{"n_head": 2, "vocab_size": 2048, "norm_eps": 1e-06, "qk_norm": true, "init_std_o": 0.0118, "init_std_up": 0.0538, "seq_len": 1024, "train_tokens": 249100000, "steps": 3801}
Each number is 128 + 32 x the weight over the matrix's rms, rounded and kept within 0 to 255. Layers, rows and columns count from 0. Numbers have three digits each.

# q: layer 3 attention query, 128x160, rms 0.155, rows 0-85, columns 40-79
# k: layer 3 attention key, 128x160, rms 0.154, rows 0-85, columns 40-79
# v: layer 3 attention value, 128x160, rms 0.159, rows 0-63, columns 40-79
# o: layer 3 attention output (transposed), 128x160, rms 0.1, rows 0-63, columns 40-79
q0:118112109162141180165181126111167141132169202128108163154114129185108084137163112115139119105123131145175111157161117133
k0:171106133095145116065090120095127106167119060082113141151112102131135125137148183158128136126139151127115130120105162150
q1:121169195173079137177114102165148114165153184097141120161145139137107104107095103092128126112115059179215110091121132150
k1:158135100131121135061140113195119150161168126091105148106088150115165186123096087102155088128134176072070118140131151143
q2:109106079133188126122098112151148145090082099117159115151106116115111080138116099150104125089174105172126140105156141144
k2:156073135155115100105132075112160165164172125115118145127108176163125134119166159151121122121168181051098137141086118151
q3:103102157130107137076164131144070146137179185121093116172116091154100098144164170111158121062115111094146176119174090096
k3:181129112120105097165117139141142090098163112136157156144107108110112120091167128119147132125074120126116171126141151124
q4:159137099128136077091096161150133081115205148127127137127099109110089140121126155124120171153138116142103178164234083095
k4:134136135141109131111210146084118145100152102151138117157128099101127140141122101113166095122096160112060121094116130113
q5:129124118129177129144109186097192084157147175076154164172079120123155149155164182107128137095133120059197166152196107150
k5:222131138121128105124095089159112073082174123170107079136161106107098116103104128159174154115155117175059127148136137127
q6:132134091157081142163098109072109070120158145081107118108115185150121139129175128096126170125122130129132110138162144115
k6:140122130122165142065157198164092159109128162150133115152123098103099153177090076181104084139111104193106074140134104197
q7:161072122132138128142093112086108037084169070125098182077154136089179165072143233108095130130134173137131160131127117105
k7:073136136098063109161173151106042122131111157152197138142115146122155088111174077097118123053069107116091115081130079103
q8:095123143090107142077110174178099099095075080166112108123160124117153102171081123128140138125158117125110136096088147133
k8:062138116142111084195157116180125117084096153141133126066121097100105111143158127131109113126112080168150117138159137154
q9:102170110053121157123090131127137145090125127163059091171145098159108124121123113188097141198143148126098091122091179138
k9:120082150114159173084175133130136078123127097121146186129145167112149143139128138104110124140100145104159123120068131122
q10:095107097073180176152151103160135154111087094131113131166104082148191148155096152122139090141132198126085077117082135158
k10:137113146164120088180132126072134143187114106152100101122177121179114121135107112121146133127118122104147098171115189131
q11:107119111160103134084186116167115090188103117083097081120111142145106129074090128135167095149126190141157089115099180147
k11:176076134094131152074088080124120146130153066154121169133107144127151148135077171139090108161128145129117161198073122160
q12:102182129171100151115156103096138136150136140079159104101119143118106105144167096116109176134063130118119062158127125074
k12:077077118141063080176132164098154112187119141141075140134063187156144129071168152155166160080140120111132126101105215108
q13:127159160124175100087081104114069164102169131124146097138161114146122091139124119156078146127151145160111139110129077152
k13:117092116173102143164121072107118110146146127163091126133152097122130125100153099090124135121055096081113121109163095115
q14:165077137200147079089210144155165150115094141114138104130096171046151145156109123124114143102128141082180133102089089134
k14:118132068089155125120046146065166095136182102096128162093057106185077127120144138126167110107147128100175132152142138105
q15:117120130078121154191171190124086150075104103184133115108176159156157089215117074125082145100125101150125093110170149195
k15:109149137123145140038186155148134086106116102128148105166136080087109061169176127135129104099189057157174058131131146131
q16:107124181162110122135143113094067090099155136124156231103139097129121131140158135162157153136147121110044167151129105155
k16:138154082136107178089112109088155066124150170108112116153153144069142168135150114068127092127155129062141104083140221105
q17:114178086056115111175143125225205123219092113083180074125084159171127132158091168173127128125131130051098167103124114144
k17:142043191114186158132133104095095117134105134100143156116144115098105135083125132116177164180148141068114085121140128138
q18:119119125112097186096092109117148112139143127110113103109141053094123110152156127111105103157101154102105082075147200126
k18:104152136140076155148127171116152076122124130129134140126130165125075089093166121101070109143100115148161069139070159113
q19:099078136117092125147191135140147145138076135184043176105062086152157131099147119113154109100137111114131126099071124159
k19:144137129106134131071102117116118111145125127103111124157133147132221131171113120090139112119147103173149118182092140153
q20:124131169115078082156136126094139124199148130066131095103184146122091112096169130149127087127082090205160121155088116162
k20:126184129103159122098144086124135167127105151189138104086087145150179127172101106097088118140129121126106161183176036170
q21:065113111056063104133147104145119129135152105095144156119193112133108158112154127162145187126119165174149126095174157194
k21:098148146166052089074173162107153107113134135104125151128149069077180138107157113111144120124138088154140129124137143142
q22:123137141112099115158088159145143149117092157185087103070142180146096133158110163128112077089125099131160122106134136122
k22:009111087158121123142107137150177171136154170035186168115120134089100101139156147133113164128083096071184115183132145113
q23:149129132077125167232118144110149092135138110146054161146166080168064076063112186158095072136092098107103071161176131212
k23:126116078174171177140181159168131083095121145134164131171107074084128176127212147137065135115162094088170094107161102060
q24:112137142104142112088125085130118148172165137120106158087107086098139105121140155093138201122088129004085156099105148127
k24:170153148115138174107128134137094125143119118108155088064195156164138111146104134153113072099089082088120027089141106132
q25:162148142061162116111130167124109140131118086118170110073164154152133127199125149100116104195107111107113210165156182080
k25:152133222127170111013176110151181089181130177155123132165116111072155132107104148132173125159100102176160138090156114152
q26:180152163144126133164103142107080156136139208119080088082117104141123071135207126122086142113098152124150150162120161151
k26:147126092142149147046161180081170095123131182138130149158127118107111129121112165090077173100157076094127117110136086062
q27:125175148212115065116169159116121146173097156144152124164124127127038105156117081088099145215122111181115128090144108085
k27:141107036134108170136058157095182169183150082066050198151113134153156121089169115115115118110102127087137105113155128120
q28:144108138141103121157127189101211195101132129115108099122111178178116157146169121172128137134107134125179137130190133142
k28:096118110165184169114139125150080106158110092117214207108100137149110092100076089115136156116113109085139123163157124092
q29:144108188051179141152141145105076120069159106134127159091103141142145161114061083174107162201172130200150190102133110071
k29:114129161120110104113129139099161132128109134120148156119117131116117133141139110135168137070105050108149093092160127166
q30:128139133136167139131108113153122133070173114148068077162126142140223116110178128115087133160155101163146139157142075072
k30:155058083079092157141178106121213173101094159120159142132071158124113143115124132123133151117123079153059156071109166080
q31:121105098118162113151056162127163124087060093158143118104157124100141187103136206122143113117088133124101114097143194089
k31:120136188146115110109116178091080194099079114126114102080084176151099054184161050165094143171118120168174065145115076122
q32:169171141146112166074133210175140110129115122122132033088159044116167103155137101095169192095160123145094128145063125060
k32:114130163154103126149139113110163123110099119135095157129141161129112159142106158137154070117170118141127138134158101167
q33:141153097113124088165104112151130100132146120085145156117048083107090160139170098115125187163119107160120173107131163124
k33:113102166163088120086136160148121112163155109128133126133115130100157121103154171107181133135066148104133127139175131095
q34:094195166090132121175141148196087157121085122097141176128102161131127096096111129178137083155140169069160134102100149127
k34:135198048163154154142081106114076085138201102107128085061104113109147153152084218075136107141134160143140141143127096097
q35:155092117120131092108103106106106149114091068127136117182117145173139114142125223175146122129108178132076111122122172068
k35:142071117123142131078124117116097089151138174175095104102175116107165171116132045133160129109133204138136095104142173138
q36:153137142156063135138125081098121045066140195090191127124120096050232204101122134116115158113077136123139152092116115132
k36:140090130116098136139131114152118121086167150177139125140178143125169087111129134155091126091193160135116100115130178120
q37:181101087113164072067175112130146115140158081137136132113101166127038137182072143092141129114124156175164114097209134168
k37:163110091116102120175077118113146153193097179113137099146136124166143038085135098115121076127161063102128154134127125091
q38:114064124096122101111150110076095133128080122135164146152161120118113109097163132134144127104106146103107106125171152173
k38:173099132096086183142146104103165116162128167119113124170081132116203162164118145155119172134160113121136138135114122108
q39:087135064132160164163127113102103140122173125152121106146168106135105152159160133136163093070149078098068178162098129138
k39:124148154079144137066135162133183120198085200094086132183134144130121129175142072150110147091149082147153126128162098132
q40:113094112099071124126158025062077157163142149137135062137134196096131123170164105149111097126092137084194055172117089116
k40:089168110082152104144137133119132098076103138152131137085174107165154131141132117156127108092148148156180120109072168143
q41:112158107107109123139108168151128108140126096159168121103108169135098071149041159153087127143162088070072153109136118093
k41:129086178109134150179163129131105081093184096137125130118117107164111077110100091178091155131142135137183113114144120102
q42:116141128126099131149087133170099193122128088174095107108162166147085100160091094109113074180109142149126123149090140112
k42:121117141134179176143133099167122092100181130141120189057114144117162160143122133165105147117116157109133133094127092113
q43:128145117167144160166098079151140086157189102127169110140132128075123187078110151098080079041102110152077137177145115141
k43:187212062120120157160146130124120130133134144137108177162107200153073132138149155134132143120104118076091193092104107141
q44:159013183136144099122036176063105115110146128148171149131187122115126231156017124132146142116156156150192134173114113094
k44:059146160166156116164129127123142153191101094105152119124097179110108163151221116156090140152105063127132131108176210111
q45:130130163129105135140057114143159081116082159101141113082129138139085116163087110115094154159140155101154116133130136113
k45:084078131118164141095135146117162115121130114095126091136154102189147135095141129128119138119159138138060103086140101190
q46:144142146121150141125127150137122111142129058066092094123165158084152151140100154152164142186045118169122131138127023132
k46:132125081117123129102105075094149117133169107139092079127077109107077109138124163097091101134128100068170148177172173093
q47:110099120125127152161109117117139164103139108145115128163135123205134148097106144141139125154136165099154143105091124081
k47:174134183161216147110121076094099145142098150121074192120143101111139101164109139075082078188051065150142144132093166178
q48:206129104136159161094162157133159129111107134141141075167133093112165175195129137140050110161118115113103059104135189179
k48:113107073082141107096104065112108125146133128098100133159132105000090100126089117156163106156119156135100124134147136086
q49:087169130130155151135158191109084103157147102122064134122131172130123168140175073127157176158166099091100117152135117166
k49:149100153125188135107119123097163081131117172114121134183165121137127163126121111097094149127114163169129094150124078104
q50:115179115156096181095086056140076119100142114108125189102150078150094103153060184123125189112061178139126077148129150126
k50:155121128107169124090167092116059103197142135105149207117164100139165081143154148129104065201152122126084181141107125161
q51:103074116134148133172104114135129137147096143126155107128156141097096135145185128102138187129112136158140130125114114179
k51:140136166104105142119111147229140129140070154089113120136143137139131108086144142143171174164121086127154182127182209084
q52:170137153142208140121118124130099145101091120064140154201087171138087172083175172120125097043144183153185101120091160120
k52:140117106136153171180094152133112082146085172114131118161104102147119105072141092081085118154208128172107184063106175146
q53:209086171159097139141075106097137083111129101098109114149080097109157174080151075162083184148201128176147189138209165097
k53:126116118160132094080141178166148071107132108147139139166141124134135113142166206157109112113105136119167093083149111145
q54:139144178113172120147100174102186097133142106049136189115098169183186186109141172093085171199138166060121119128179133206
k54:078048143138061135170102125144139126122140119154109187119185090120165112156126141108114133113169114161148100130132081140
q55:109109148145119141106129132104127096146163094101175179201117150121115120057135097149124090108130180070126113088085107103
k55:158128135164113142151064169150144204142121070111102119143177103128051181096121114116134117157082163128100157150111119160
q56:107087077123158147106096087090148155131112140110103128158170136170144111208140088106089111103163101098118071142105126083
k56:108155136131146151171115159038097177116109125120216098102067059104129144110070181138113137146137102168131138163104143114
q57:131121134157163117158033097147191115107089153078202113148111142111103180089115154073223155135151093103095160152094121113
k57:190162133130169079143186081147119190137125098136148151126117105065169103113092115156171130120071126131098192061217106125
q58:142170174087145144146132087123146112129097106149110141091143141060074100109129093142070139172142145162128108111113110178
k58:124113101114196147129155143124131155105142122123127092137153090105123101145170157135102089133133172182168099122119127117
q59:135139144141167129119132087161126095182127147111138115163142153120183152185096156102123167134136125098158137137118106170
k59:191125157086118136244104121117169144191094140120135063055164149175189150094109134165114111129142119144138121138114156160
q60:187165125117106123135058132101117073164132193104129128179175081168130086108118197078155106135142158051132112155195072130
k60:184149109152156101104147079133107196103168118145112126091113164138152116134093102201124216153120179138161188134147110160
q61:175221122076202141120100166141103170136164107139123204115132131115104115119156132138186153185079140147078103150114111090
k61:067095120091087172075135107166108118185044095138155108129131100187139112085109044125163132104085153118178122154121140116
q62:130131145154071126149149135136211207113096082093086141152131113149171142149099108108051150170121114143112148116126097103
k62:104096101160124138167076220079109117129143187123198121099099124144176145123151129168089094142131108123120094111158148072
q63:133203146112086197114105129071116161108046118153153129074127105090165124110166070119105144124145147136168126105160129091
k63:141125036143119113123108132108135159129170114077148141099114107117055118147157092147124083086113155075134148151093154131
v0:123133149113141139161151102149065117134150116149139078150191140110188109114161084161082080121144134142148144174085122152
o0:114163111137203122183112168090166095108142185117174157099097130155090155144119130107160175097097111122141113147099145117
v1:164120148133138124115077126142099122157199173136174124119136118124162075178159136132138063124086123133120132156146055128
o1:126121117144093111153139063135161136114129139077113135070118099158090146146101114168078127157147072105126193180140125133
v2:135161103124140086182172081089146141120122096162137164101116047162096153123164070074141081169140094148110109123117166157
o2:142065067114146115096142158153111069118100102151117089090081140129136100132166094148183149137088147170091139096187112151
v3:122112086108170153141138124107124082130180168184138122127163133124117122145121162118081128089129021105107168152170085127
o3:154161190144165119152108149084107195093145116076124085155146147139147113103156082170117137177126112110134138132111146104
v4:089121087149113168149115128060115149129102130131146095165088130120149138142069155171141084090086152083122132091098138084
o4:124087168183149072115063127132190141108141126100119131101099133169137148068135104114110152117146146168153057197179120196
v5:136133157119214112132101089159093154167073133140096084096168143156089124150154089164188088120148099182176115111106169162
o5:144130121093118170130129138055147085131107167122112110112092127085107151129115117115090146119102186127163080143169118187
v6:133138158118171106102098116169107167128172145143180126084103141149129116156098129181084108123129190165102156114219103186
o6:181149129095181197186160129079114091120113120148143146132163091146086070107143169161121137104143123118176154133107106134
v7:173115084105156123177119163124166107147116112204101091096123157121108112156151061162124112133154054202162138170081099089
o7:109184153123110137140155112080102110143105095040094155084168136158156136123094178103127121151127126123126072115170136161
v8:158090157111120143145116098133152061155171148107123130190164150170131194044118140086056114171064101146128150135112089132
o8:117178093217074066163153132092098173083115141152186191086110150090106135142138089107137162086082149125120079071226070128
v9:153112159138086157139081144172045108155144135138155106122092143093130196075101177132102125127091127104100092119130143140
o9:169158139102113117156135191112141101126187105119115160124099160109116097114165109066119070159116156088113193117097087096
v10:115127082113180177164099133150107118144117094081146134145121144111171160144167126130166114129107155095124147142094138089
o10:120113093117189117109112132123157123144133176136159129186108138128116178126164122105122123117102144118100097115170122196
v11:223132130172175151084183131083068109076183094102106029188121109092104137164134117154064122144132133037119174227124105091
o11:081116147151178094184089113174202144134115145116130116131136197100101138140136117112142109124095167148137104125125161114
v12:086119100117108128112118112118194139152113195087127079091149121100145121179093140100154150135138075073169104173112141110
o12:112138149097065131086135148132126087071071087188134098132107151131098084128086120122126123166160132194026098121101113153
v13:116120156139151118126166175152121117118141119142095092142088167144130107132127173099156146071170068179080157190141087139
o13:205181127105149109177141164151115147109100188146116143187152154108172105144135108106136135159118160131130091134117107165
v14:209078128151087039181111079163161173150041110116150102080102092095136107113107100154136081123143170125086143028187125186
o14:129144092100147172087109115062104066109186096100126166094131163118148195128171135125065109178065186112172122155061148138
v15:133094166090085075083096189085138106116120176042142121128146103151129111132114152075125183063105115194134181139178164080
o15:148141101135170137106161146142085099125110117126129107156144161075098092158098103153078117035097107085127104154205114097
v16:120182163183161098108140170099082156177193157088111128158154158104139156115154153081106116139117171150112174111150102166
o16:084160161119161132152109096162129069053129135146099181102122120096070166143138127097121176114108105126172168168078114119
v17:160132113095149120151204130131160098184144159136168121115136143156154127128101110099149085120162160134123117162134163156
o17:172134158121142194093134105140092146143103156164181120144139162125136156169097153059129071122104114127122103049141110087
v18:117153121158124147132155187158088093087079062113181077136120140093098155168120067186108132131192128181075170110129088135
o18:137175130131118140146077051086107153216100132142118172153161141152121170078129189109161207156092162045178110159115183197
v19:102107147142137092125102163056190130092173128122137103156179147065115185067128127083164058180085135117142124130120084163
o19:094158109113106144106144062106128138128098144169174146153119127151172146109172092157150176105125139113221094181109138134
v20:118195108137064106106096077124109116161115122179119152200127102082128095136125133088216099052191114118111141115160078157
o20:203134118086199172138163134175078090138080151156140099113148190144051130131155128186086123161077111150090139192089103074
v21:124075178129079143121162088138126177177118111168196075100104150135166159096141118112148128161083118099155119147140108053
o21:116130108112153116097132157149102127124150046148056178145127159121121127120166093152119095102144150124024131087140116122
v22:137215089172109152137107103122077121144113105111175162142140099062157123134097148139216139057085161132164153143132169078
o22:192088165081197101129103078122140170144150125129109108164154088123170082100143115136168092222156118109063134149098155156
v23:107141184196076135133113142121075154154139126034154123175173118110119117161135150084161120084100135125121151163104098134
o23:164145168138179134150173115117119141111212138098109154128126149145119152123097068173145132110169111118090142084120064109
v24:169079110116129168157135124087122123082130070165127116101148111173122111118102129138157137136098094136195130108165159094
o24:141130173143113117124092133122087088160165116140117101112119191055146176092110114127137120116162135138104076117138191086
v25:135153099156086106080135184176109098164168123174139163140120141114161165116151057139163168121152153078084091086150141116
o25:068179088107154116164126128122117155150136149088159141148172111088181130136174147097117120135150146170132165092131091086
v26:114124142107106110127155049121145144088093174160054117140067109148069142156108124118106129131129162128163123155142123086
o26:185139146094125124156115169113143122132135102115132126118118160188144096069115112133133122130098118109186096150124148128
v27:150133143136077124088160117122089146067122148136136155156120155155108128087098156151121136119103171117098031159184099114
o27:099155120197170124129123124168138116098144157136117144143139194139126150102145158118160166105116115167117186113113122164
v28:129143157140123096199138117157162111146146081088116183129105111087127140144154174129065109144131139130120086059118177127
o28:142143102092132142060152141124136181165112115190126116102114098163069143143139143123157124080076101150147170114081127143
v29:084174126068105116174100104085127143108158196138104113101156101098088121184082081174131152097139068091188138156178121225
o29:189121162086094152087155133136183147102099096104144100158139067113083154140109125097189116092115145128089071164135117082
v30:087150055078131133108123126094145125166169141145110114127215099109122171102098152107113080145104126139128121104126125088
o30:138086172145126124123144168125093101043118118120167147138098149107172075123157159104086165144112072074138084154179133129
v31:182113103147117123132092139181114163203058132102142152116104152151097153095145101071168134132145099162212106094170102137
o31:150115092110071113144143099128138093087153149126163155045177033131149108105127140107157125137143128059112172163142115201
v32:152107104218192143099075045178069116124058130162123145101104118059130132203056139050063037072135124103128088136079120199
o32:081125168101153045158123125105142130195136106056111137126088091157104170154126102079115222175135086206124124120094168018
v33:131136151083116109153110159082156110174131100112098162195174121158132130137084145094209093049132141120138109137150109149
o33:094179163099166137055128114116104122047152105110138097057107096153088158119116107124154104177164079096108125135174162126
v34:198102142127134125134152157182171134177185147115117153142141089126186107140060140111141130131132080111138110199134149180
o34:099107099174093125070136078128078085152139102112124114150110082136135136174124126105145131171206090186087105057051117107
v35:116131161198061136107130111160151146086143132112133104086116074160124119101140150097149107137210153087114147137179163074
o35:115151094099097157124131125170183093139161077143118153135118134057125124149148146181156157083123139182157089088083100152
v36:129148106131163158101098116152141064109161130140152169144085100144145151078098113187151132156140180137118129069119099090
o36:157192130163152144133165113112101192178153120124124120153109132115178135140133153011148135110158113138161151159170089134
v37:059153106114128069173069151132130073136169128158120091127131156146107169137143156134070109061167090117149165087174126113
o37:146135130077106190118122137111185156093132127065085105090130153096052081139128153116091157143110166109102163133151174119
v38:190147111066111135151118167151124103165115107192177065096119118208108109140180113154113174135119083148114156188112123082
o38:133133136101165127163090115106092131134162159131082198105133112089167126139116199114171090087162100102152123093150100137
v39:133178086107110121153158176125089143139176141117177114106152123169163124088102168154225102120075056064072070132154194093
o39:097138115152138217124159136119176129105104126124152113118119143109115084151154093173077131123251132123123116093111110171
v40:116138183193144113134110133105098057140168199066117144194106146175142172150150105101162177128162118151104129125124070136
o40:134152156143171144117164103141125181073162128104155137112160093122119075127105090145116103149129137088154140172175077091
v41:136131098176126101161113103162151175129112091158100172117118124151124087132143094138081116102127047072142114106172137129
o41:079122078091099132111102105110100079130134186133125089126125092140162155119121132099114103141120114127127107121118136146
v42:157172126089094133139143055105141148121138159175088072124145121131155037088121118123177139170143131185121112117140094091
o42:083175115131096118142137137127121129104088098087145213105102135148081149090172140168136117122143087084134080160177149144
v43:124152172139146193202135118127155141173060159139149161161070126167148104086153041137086055122130199135176169160174088129
o43:155110160135114108113152082197181083133177128173068143106118076125104160141128174070124089155074130140147157160131163129
v44:097091156118141154153120137103093081136100136093156147132061176095130141107124096136184117210167153104068088104097109128
o44:126103103169111089140155096111164095134119130153117174129152119153116084113120147115104132151088152112109229126174152162
v45:124103126116094136154175147106090144156182182121157083159208136170130158100125127116143099202123134120092138079109161107
o45:145064111154095155093130098122105143135087174077180163103146148093083106085122137130133120119114167177123112136147102175
v46:129190117142147141128134115088132148180142120112166104089136118090146095109150154135115180150174128126108127111162124094
o46:107122212150146135136134124167170100137112146106124132185123158118121124142124172124137129120150107081138118134157122179
v47:136164123123121075160156068135180096163158189120165089139064132187119130121164161127192082127090070123103083115152126165
o47:150163130107088150113127116142090166096160126140096072133089080071159139173125096118133118176104172126111113137202128149
v48:092089107135120160103158112128143137173115158114113160144103149075204125142114138079097084122100125112152118157169070117
o48:139056120125110099150178159111115055140063117112130088184120095137171145114139100138114136166140100141130127157091127147
v49:099122070188122065123114179175191130157112108151167137157111105125170149102131117077078143140137115130180197123170074118
o49:143122101112133089127149076103085091052103125125108120103132105076166127138129128040089148086123137166138072120107138133
v50:157180110159080145091143098111180139161160128158128135136131109128069154075143157094052144156098120132076063151126134228
o50:121174212144164092138119081149120170095124103153119153117125163159193101150125135187136100122022120117132160123165109092
v51:048097111155103136079084146141130160108068099137097117101095165164159133149134181131079182186113096145168164128116102197
o51:127032133056094101136132179101155129114150102124141113144157109117176125121120146080147062110163167105120165163099102123
v52:168091107192143073124112064104134118136131158096118157112126101083119117159162076133136172047086073176174066216145081088
o52:154132173123120099168126141076108132116095159153119047145149145134083152120090163151111142177165145102111167111233161083
v53:158101065158123136125127169105180130126096080166133126173162067154064124060077102074108155180130141177086146163122081082
o53:072138184132138137189116081101140133078192170142100184113143135081165078157114172130116084052098060080112096118141166160
v54:106077127085125148134140123079120127073058136106117147097136129202102147077068129125083136138088104159074107166094118029
o54:086140185150130184152166189116059138130143080085111115142142145077112121095168119134115084086155109125134088104146160145
v55:129107137130136104126165126124098148092116137150153159110148094118149111085160099132087137127150125148170141134112119116
o55:110093131120132162123153173134130067112116100126174161150129122168141137095174110092129109091074096150094127124108151129
v56:113131185113141116090125132108110232113114087145133163138128183119162116153078107129072167090187161157125164108086151098
o56:138092159156193085161102130078119088143137153101077144189112084131118149118117135152119127103065130146138119116119124127
v57:142115048133150174140085131147102128127144155098105176104087077155118200159114128144122185124118102152105194140102147061
o57:133074192143159101091115164087127163162119070099083042142176152131095142165107137079068134200174146119142135195127092158
v58:052017197113111098111160082098160145077115145185134132122095144131109145196150104087117068112153088091119103088153146153
o58:142126082145119193116117112134143139153115090101099131171136087129110138052126126176111242116128139118087078105095134121
v59:154170117089097159175092135078136154142154125135115103118217176143133149145149090168139134132144143100067098138135151125
o59:073153157096137163137129125140157137095106136132132083120146137145072169182128143108147130120124143078151104120120148141
v60:126092117164124135151152151117136090155136091156047126098122042123161171159109096124158159118069140085136146135158156153
o60:142059176078117134091105092096188165153148143103142081110110183110157194135144130125147114174183126138149131082133092131
v61:136105127137105088180163137115123110141138108155140090153101078125105105149061105124134149157136157134140180141080109102
o61:145151122164159184076129138094074195152142124106073150135135102153100111184162153089117136086134074103115153125185069146
v62:160186154187121142081160102133200111109166119123155177093056189095088157185088131115146095175137098095153122133156120151
o62:087082106111137076115146122161111120183089102123079154185142119083139124109151098098126083130139133156123139098104151117
v63:205093120121151067163125105142135102115113122099110121105143082168106135144085126150146109107112152145117116105142077133
o63:190126058118136137154101109129087120155131129087127090136086141156129113122126133160128129175150134135104120156161143120
q64:155126124183146107093139098126106117137156122110121147123131159131132106103156116092122142136139114152134101142126125107
k64:178191115149165117082157031140116079093161106171137111160080093065163109153109092066197135161117186213156060104172096119
q65:028085112078103195242155145092103185124169140112096166130127176197096108141209161171138085125066098109113193109059142074
k65:094116102134195143102144133136139136124112124145135131113141111166095160162059127145088091090148127063143135134099156125
q66:071082154071135146182173124113134143160137131122112188144152135193094127183168117196139073102124138082119144140043169082
k66:095094137074128145145104162107134152160110107180112137109141116196142106142120128121082124114151085064117152157120150153
q67:099160130113146121125156172129119082126108106147135100101118136132134134122082101155119122152128144164140133122094148142
k67:102079140105116135137117152154126179143135124124102140139155123169090144152147169124157136088156112115101132136111140100
q68:107100119076124126176149171125129107148105119142103129083149135173146104136158101134140091145087115147154117128091180115
k68:062112163101126159103145144140133128138096112156102174108147117170119137123126157114094143101151106101162153147091119149
q69:138154082151099130098117109111131163121133116122137095117113090103144165096092143109141152181166172170143145106206135175
k69:130141103154138091106130158112150090087138113133121124143090132114101129148162138099162098147099111154135125095121104099
q70:138084151147139133137142127140131126092142175151096116162104145159115133161133130108133134118091147127100098171126097075
k70:130119108133156158128160121124086117144138140129145063138129141103140166121143118133137127120140128152092150109134130129
q71:059107094088125137162141194129126173143152108136090142113148110130157074130161139145134081105110091150150098161099167116
k71:087095157134180205101145190156129114167091090135093175124161175195101137146109135111106129135127111092146115147115180124
q72:104139121181141152179127138168098191228109155188091164126112125128120126151190135123125115176167176125143143095129111146
k72:109109129123235101143095131209157143186139101130075104185130136168086155138123119146080071175164154092098155110184110128
q73:138116178134069088125120083183127133070097160128143095057088142154204113128132084138214145084137133091142158104152103180
k73:149170103159064187147127071116115128143111108138134183158137129152158139098163118212106087084128122183120139071140121092
q74:088085109097110147168181156144091119118115161145041133136169071118181108172111140140130074102101149082116141164113153134
k74:078110183108164158102100151165100143155162099105135172126088105076123077182104132166147142114098127080167067154132158131
q75:133079130152125058123127155131077121191103124174163147169176175115123098153119152102107093179087164168084104125106153119
k75:108124154148132136126141136131083102134160144156120068117142168142133193116141153098101137159123128037132115140091091136
q76:178113107131135087140112071110120121185140125163118145128142148098060121118174120127124167153126112100155151104106085099
k76:107108147173149150144056142085077101081149169131143134147075113107147161110126098046134120172127165117072146096155131142
q77:117136151172111170125127138154173164067137153106123135137086082102113156127113096106179093184103106178115072139171170176
k77:214111157107163065157173109125131142168151112081079129131091139113196123122153137073114140156117173091111108120177086155
q78:132172108137103145112194144124082133109169153162151155102125128071167091123210134055114131158129107105085102131075080150
k78:100135216105081123178150081171052073121165135099095174138153141145094135070070152166133155060061138105054141092139121152
q79:090167141114153142102159145110153174127119089144139106166163123138134140156124095116146158150089138152133033112090115135
k79:050139149131181089091112116127115132115077126142061123126113151186123136100121097142125096120126122133094165165098173176
q80:132159104175094066056087161156169132102167097142137136096126145124159161082156116100112124168103109151161096111075095127
k80:117108126166090136135099122103123165111159140145100117110114166161149086073137148139098145154087141167063146145153064124
q81:096163123174054098128107083147153109091059175079139138156081168163108176133100155197111131131184138156130127128138069071
k81:171141122145118177077134139063138116067166155118144113083130126141163136087141087163147165081126119122129137134178178117
q82:106151146134113135123092133146166144131097137139101158165178100095128115130126147163097106093083143076155101145092098109
k82:154119125168135191106102081095139134115134162173112107135135133094168145141124107132123143148116100171137143137141170136
q83:114151110140143138076096094184123157112103134103170139160110120104175130104090112139129104143146148196124116153181102141
k83:200207106199109102153118131136137150097120132133129061135083100152132137135127137141157099135125172191101137111138095108
q84:110190138167110113175111153130111175068106119121081096074104143164118143087109129177166177096177125152110118143145127130
k84:133158138164140142123163111150133119068084068150123149126055123123109077183111079072146100114108153142112126132159146172
q85:084137128158102115172073186127081113067125117146108165160152094108108105148144160195070134141060057126096125115137160087
k85:147144142170098080123103129150123164059170082100147172102123114105127113119153127141080110149122175122152138132161134125